Each number is 50 + 10 x the weight over its row's rms, rounded and kept within 0 to 99. Layers, rows and columns count from 0. The size before them is the row's rms in percent of the matrix's.

# up: layer 8 MLP up, 640x160, rms 0.0591, rows 481-490, columns 0-159
# down: layer 8 MLP down (transposed), 640x160, rms 0.0593, rows 481-490, columns 0-159
up481 099:49 42 58 63 50 60 54 51 35 42 72 52 72 60 42 49 42 45 40 45 56 57 48 50 43 39 50 48 49 40 58 48 62 58 51 26 61 47 58 61 49 54 43 51 67 51 45 40 46 47 49 46 43 57 37 46 38 53 64 70 47 66 57 36 56 61 60 61 45 53 43 27 52 35 49 49 56 61 78 53 51 53 41 59 51 29 34 46 27 42 65 48 48 63 33 47 32 38 69 51 51 62 49 50 85 38 53 41 61 56 51 60 37 60 49 44 58 46 46 46 46 61 50 64 49 52 63 54 44 43 71 62 45 40 46 46 47 68 41 40 38 62 51 41 62 56 40 45 46 44 43 59 54 48 50 53 44 45 51 51
down481 096:61 63 38 62 47 56 57 46 49 44 59 34 46 50 65 58 64 48 56 52 50 58 47 44 54 36 55 56 38 38 57 61 42 34 42 34 48 33 46 36 36 67 38 45 66 53 60 58 56 61 62 32 45 50 67 41 58 46 43 32 66 61 43 58 42 51 57 38 46 37 49 47 39 54 61 49 44 44 52 58 31 60 59 45 63 49 75 52 46 45 39 50 53 61 48 45 49 72 73 63 53 54 63 71 57 41 48 49 37 64 44 60 41 42 65 53 35 53 52 44 53 37 64 32 74 50 63 38 57 47 63 46 63 44 42 55 45 41 54 64 68 40 39 49 43 46 44 49 54 48 54 33 57 54 45 54 46 48 51 40
up482 101:26 57 36 60 64 61 38 39 67 60 42 38 53 59 59 54 51 55 75 76 41 47 51 45 31 43 48 36 25 47 43 49 42 50 52 63 61 45 43 42 48 39 51 49 40 53 38 58 45 60 63 35 47 44 42 57 52 33 51 42 36 33 48 52 44 47 34 60 44 50 64 55 36 41 62 45 53 49 36 55 53 52 32 53 38 45 38 56 53 40 36 32 40 63 51 51 66 64 50 55 22 52 54 55 49 44 57 49 51 49 59 59 45 43 47 76 68 51 53 41 64 58 49 48 43 58 52 43 36 46 45 36 52 35 54 53 65 59 60 55 42 48 46 49 61 61 47 45 35 44 48 41 51 65 60 47 65 54 42 52
down482 100:49 51 44 59 56 35 37 54 49 64 54 67 48 39 43 83 49 54 61 44 51 52 55 36 56 53 40 48 54 35 63 68 59 66 49 44 51 33 64 33 58 61 53 71 49 38 39 51 41 69 73 34 54 47 48 54 51 54 43 32 61 61 58 57 44 39 51 55 49 46 63 43 56 53 59 55 45 65 44 39 53 60 42 62 43 37 53 60 52 51 61 68 43 51 60 61 44 66 55 53 51 43 51 38 59 34 49 55 56 62 50 47 42 44 63 63 45 38 54 41 46 52 68 39 68 41 51 47 59 62 63 25 47 44 61 48 50 55 39 45 39 44 48 49 38 50 65 43 41 55 60 48 71 47 41 31 38 47 54 50
up483 102:43 51 45 47 37 48 53 53 64 32 57 36 26 38 50 51 39 50 52 37 46 64 40 50 32 52 32 35 53 43 46 69 46 60 43 48 42 66 52 38 47 41 64 47 24 65 49 62 52 46 55 75 43 58 54 42 56 63 61 52 49 58 54 60 29 81 26 54 46 57 38 61 49 68 47 61 48 33 49 46 51 47 46 49 42 51 51 42 40 53 47 57 39 51 45 51 50 56 59 45 54 51 51 52 36 46 51 41 56 50 38 45 61 55 32 43 50 44 50 61 37 49 43 57 53 63 48 45 45 49 56 56 50 41 53 68 20 22 36 49 51 56 60 53 53 60 55 59 57 50 50 55 57 50 38 35 37 35 51 53
down483 097:32 36 65 43 57 44 41 41 39 56 43 54 55 60 53 66 48 66 42 67 70 46 43 33 49 33 47 62 56 36 54 46 62 46 36 62 46 56 55 70 37 50 52 42 44 44 67 55 49 70 43 63 37 40 47 51 40 51 32 53 53 30 52 37 61 35 71 50 44 41 62 37 61 40 61 61 40 56 42 42 46 57 58 66 51 46 30 64 47 48 72 38 54 46 57 50 48 27 42 46 34 43 42 40 47 80 39 47 58 47 47 41 39 63 49 43 40 59 62 44 42 61 46 48 53 42 57 49 48 67 42 35 42 38 59 46 51 48 50 52 47 52 60 61 55 57 45 52 46 53 42 53 47 51 42 56 42 33 42 55
up484 094:41 52 50 53 54 53 40 61 31 63 36 45 43 46 53 41 47 57 53 30 40 34 48 46 61 45 74 48 44 54 62 48 55 65 36 43 58 34 46 49 49 47 54 48 37 69 42 49 61 70 54 40 60 53 21 41 48 51 59 48 60 39 45 36 50 48 57 59 59 56 40 51 38 45 54 44 56 44 63 48 75 49 58 41 50 70 57 48 34 50 49 65 74 46 40 41 37 62 39 35 51 62 54 42 34 40 55 61 61 44 58 44 45 45 64 71 54 40 63 68 48 58 52 40 50 52 35 53 47 42 54 43 53 38 54 69 35 60 55 46 52 51 52 51 55 60 52 54 59 48 36 54 47 45 69 61 54 49 69 34
down484 094:35 46 52 38 42 44 44 46 51 44 51 65 46 60 56 27 43 28 46 34 47 53 59 59 40 42 46 39 39 55 47 41 32 42 49 44 54 49 48 58 45 48 55 57 50 47 48 50 39 45 38 62 32 39 29 33 53 54 54 46 46 42 54 38 49 68 50 42 48 32 59 47 27 68 46 67 59 44 43 55 44 55 54 44 41 64 56 46 36 67 62 37 45 37 67 54 42 42 45 42 46 43 46 54 50 50 58 40 56 68 44 66 48 38 69 36 35 51 54 63 50 43 53 38 55 31 39 36 57 49 35 30 45 38 44 52 60 52 57 43 53 26 48 53 37 47 57 67 50 69 57 43 38 45 59 60 53 34 54 60
up485 108:56 59 47 60 34 40 35 46 42 38 58 41 44 50 56 52 47 44 40 53 45 49 45 58 48 56 33 48 45 47 37 53 60 40 57 47 61 57 53 46 55 44 42 49 44 69 54 41 57 66 59 47 52 74 40 31 47 37 52 60 41 44 60 45 41 40 58 34 65 66 45 43 44 71 54 53 21 40 59 60 37 42 34 48 46 56 52 58 48 41 58 61 47 47 45 74 58 64 43 46 21 58 41 46 53 57 52 51 61 36 37 44 61 47 53 53 53 44 56 49 34 40 54 38 46 40 44 63 57 35 54 51 67 52 46 32 67 51 54 50 54 58 44 57 47 48 53 53 61 50 52 49 70 22 43 56 55 42 32 29
down485 105:56 42 54 62 46 51 60 36 37 56 32 39 50 35 33 59 54 57 67 57 61 31 46 46 54 48 53 49 38 71 51 57 52 53 50 60 46 49 60 41 45 42 42 43 48 50 52 65 52 39 60 60 47 56 37 51 53 50 51 41 58 32 40 45 63 44 47 62 70 61 49 48 58 63 34 52 70 54 33 63 48 56 64 60 36 40 66 33 44 47 59 59 33 50 46 37 52 42 61 50 64 49 58 51 55 54 55 42 41 61 32 37 45 42 69 53 35 46 34 68 59 49 46 66 35 48 59 42 35 59 43 34 60 64 60 59 42 55 37 39 44 39 41 58 58 60 59 53 59 41 66 53 64 38 40 46 46 58 54 65
up486 094:47 42 51 44 67 52 30 57 50 66 47 56 37 44 41 59 42 52 50 46 53 56 51 65 49 39 54 44 51 46 55 52 46 66 39 57 60 59 47 42 73 51 65 49 49 39 38 56 65 57 70 67 61 34 56 63 49 42 34 53 41 27 24 43 30 46 68 40 53 49 38 58 49 48 51 53 36 51 34 72 46 46 45 53 65 52 39 63 43 42 51 60 61 60 69 56 59 35 48 65 36 49 57 58 61 47 46 42 51 60 50 43 43 60 36 45 63 47 56 63 52 55 40 39 42 32 55 38 46 62 55 54 59 68 32 58 59 50 47 42 55 49 46 72 47 43 49 53 48 45 52 54 58 59 39 39 58 33 56 33
down486 098:45 55 68 40 48 43 50 59 57 58 68 35 53 47 59 52 58 33 63 51 44 40 47 53 52 47 36 45 49 38 43 67 63 25 54 50 53 41 76 53 48 40 57 69 47 47 54 45 51 52 71 32 29 57 58 54 37 48 51 63 41 61 55 45 40 59 60 48 16 42 42 42 54 54 33 53 47 40 32 33 53 49 46 52 55 57 61 51 47 74 66 49 53 53 48 65 57 41 58 44 49 47 51 64 50 48 45 45 51 43 53 49 48 52 58 56 13 50 49 32 39 52 61 55 51 42 52 53 54 62 54 53 58 46 44 54 44 48 53 35 58 65 49 46 47 59 41 41 47 53 42 39 69 56 50 53 58 46 29 64
up487 108:38 39 58 61 53 58 58 41 50 64 50 40 63 44 56 56 68 44 43 46 50 56 65 43 41 44 55 32 35 48 70 49 59 75 42 68 38 39 45 57 55 38 50 62 50 41 49 46 47 45 59 53 45 39 40 59 47 49 49 51 38 52 55 58 57 56 66 56 80 61 52 55 43 30 42 51 50 60 67 66 39 44 42 53 46 58 38 38 44 50 43 63 68 59 32 52 54 39 58 54 56 55 39 57 48 56 50 47 55 56 58 49 76 44 36 45 61 57 53 73 52 35 41 53 48 50 43 24 50 68 34 55 57 49 58 42 26 54 34 50 57 46 49 53 55 47 42 43 50 45 40 58 63 51 55 51 38 59 37 33
down487 105:52 44 58 46 34 54 55 61 48 69 37 49 46 55 59 65 46 51 55 44 45 37 42 40 44 48 46 30 42 55 68 58 74 53 41 63 58 49 47 45 48 54 48 45 56 38 58 53 48 52 57 47 44 52 54 51 46 24 39 70 48 47 52 55 55 45 47 49 33 61 50 53 36 73 47 52 47 41 53 48 65 53 42 49 31 39 36 44 66 45 78 49 53 42 32 56 46 53 49 54 54 61 55 29 49 51 60 48 37 58 60 23 52 28 49 48 45 50 49 55 48 56 42 67 62 60 35 61 45 39 54 52 50 31 64 45 22 48 50 40 39 61 56 63 57 55 54 68 35 59 47 44 48 45 47 45 57 56 68 37
up488 092:68 64 53 44 38 36 46 65 70 39 54 49 71 55 32 49 59 67 40 48 56 70 37 52 60 66 48 45 51 58 55 54 71 50 61 36 48 45 36 54 46 56 66 59 47 45 51 57 46 36 40 59 58 51 36 56 55 51 44 51 65 41 47 41 63 56 55 52 61 31 36 39 43 42 60 46 30 63 42 44 53 31 63 52 70 43 56 33 51 48 37 38 53 34 38 43 40 56 49 59 42 44 44 64 63 45 31 51 35 43 53 57 47 40 45 50 35 56 38 46 38 44 50 43 42 52 51 30 32 36 56 61 62 42 48 44 56 55 54 50 54 40 59 45 54 63 60 49 59 48 58 67 54 48 41 52 41 28 44 49
down488 089:59 35 41 33 67 65 55 52 53 37 43 44 39 51 44 55 55 46 54 50 53 40 61 62 49 49 54 47 66 47 48 55 61 63 55 58 76 59 39 42 59 48 58 39 52 51 43 46 45 54 43 46 41 39 39 52 51 41 34 44 43 52 56 76 36 42 51 56 44 56 50 54 49 56 56 51 66 42 47 43 61 42 35 44 44 59 60 56 57 58 58 39 54 74 61 38 50 52 49 59 58 42 60 55 46 55 47 44 49 57 35 48 42 24 40 59 71 47 74 39 61 55 44 68 50 41 57 46 42 58 47 39 45 53 39 61 40 40 56 39 43 53 23 38 34 43 30 50 39 44 46 43 34 36 49 50 40 40 57 76
up489 106:36 64 60 41 35 42 53 55 49 55 40 56 46 60 64 47 58 48 65 36 41 55 58 54 55 49 44 57 55 59 29 41 33 39 46 47 42 42 49 54 29 32 44 67 37 32 35 42 40 36 55 63 50 49 46 61 60 63 74 49 67 63 54 51 40 67 52 56 58 59 51 47 53 49 48 48 39 53 54 64 47 34 36 59 54 48 61 75 44 33 60 60 40 50 40 53 53 39 60 44 58 52 52 54 65 64 49 31 57 55 54 42 57 42 47 60 42 43 52 28 43 46 57 48 54 58 46 58 46 44 28 43 46 43 38 46 54 36 22 45 37 51 49 57 38 59 35 53 58 47 39 60 45 30 51 54 45 46 55 41
down489 109:45 37 62 51 22 51 43 62 45 62 35 42 49 58 51 48 49 50 36 38 50 44 36 48 46 41 61 41 57 50 48 45 59 48 51 55 44 57 41 47 44 63 49 55 55 49 46 80 55 45 57 62 39 50 48 42 44 61 57 43 38 62 45 46 33 54 53 58 38 47 51 52 48 45 47 67 62 39 47 55 40 48 46 43 56 35 54 58 75 66 48 44 70 50 82 51 41 70 59 32 41 50 35 35 44 50 67 65 45 31 64 32 44 44 48 32 62 39 66 48 37 46 48 49 57 42 54 69 46 41 66 58 49 59 46 54 50 47 58 68 50 51 55 54 54 48 43 45 41 50 44 62 48 43 44 57 64 55 46 71
up490 091:71 61 49 53 59 58 48 64 64 38 52 60 59 56 59 54 45 48 51 43 50 52 56 52 57 65 57 40 49 40 45 54 62 51 45 34 54 58 48 47 44 57 53 55 37 50 63 46 54 51 39 53 47 68 53 59 48 45 47 58 65 49 45 52 33 59 52 41 43 43 29 44 47 78 45 66 46 55 31 60 44 48 42 73 56 50 26 54 35 31 40 30 56 45 38 44 38 45 67 60 68 53 55 58 57 62 46 46 64 46 43 44 51 58 55 42 28 56 62 60 55 43 41 61 41 53 44 40 53 51 57 59 55 36 75 33 39 46 53 45 60 45 57 56 21 53 58 56 39 29 42 49 48 48 55 51 61 63 47 33
down490 085:41 51 57 43 47 48 51 43 33 41 46 58 49 46 37 49 45 60 48 50 62 40 45 52 34 62 53 57 58 66 47 45 37 47 55 61 59 51 42 51 36 45 52 36 50 50 51 64 54 52 53 55 50 35 53 58 57 43 61 48 41 60 56 58 41 34 44 35 56 52 65 44 63 42 35 64 48 52 61 55 45 52 46 40 55 38 43 50 61 62 60 57 42 53 44 58 42 48 56 45 42 30 47 43 42 42 50 62 24 64 42 50 45 62 35 55 57 77 64 59 47 38 54 46 53 65 30 62 49 39 73 35 44 55 40 62 50 65 40 61 40 50 65 45 73 56 65 52 35 59 73 49 72 53 52 39 30 43 58 69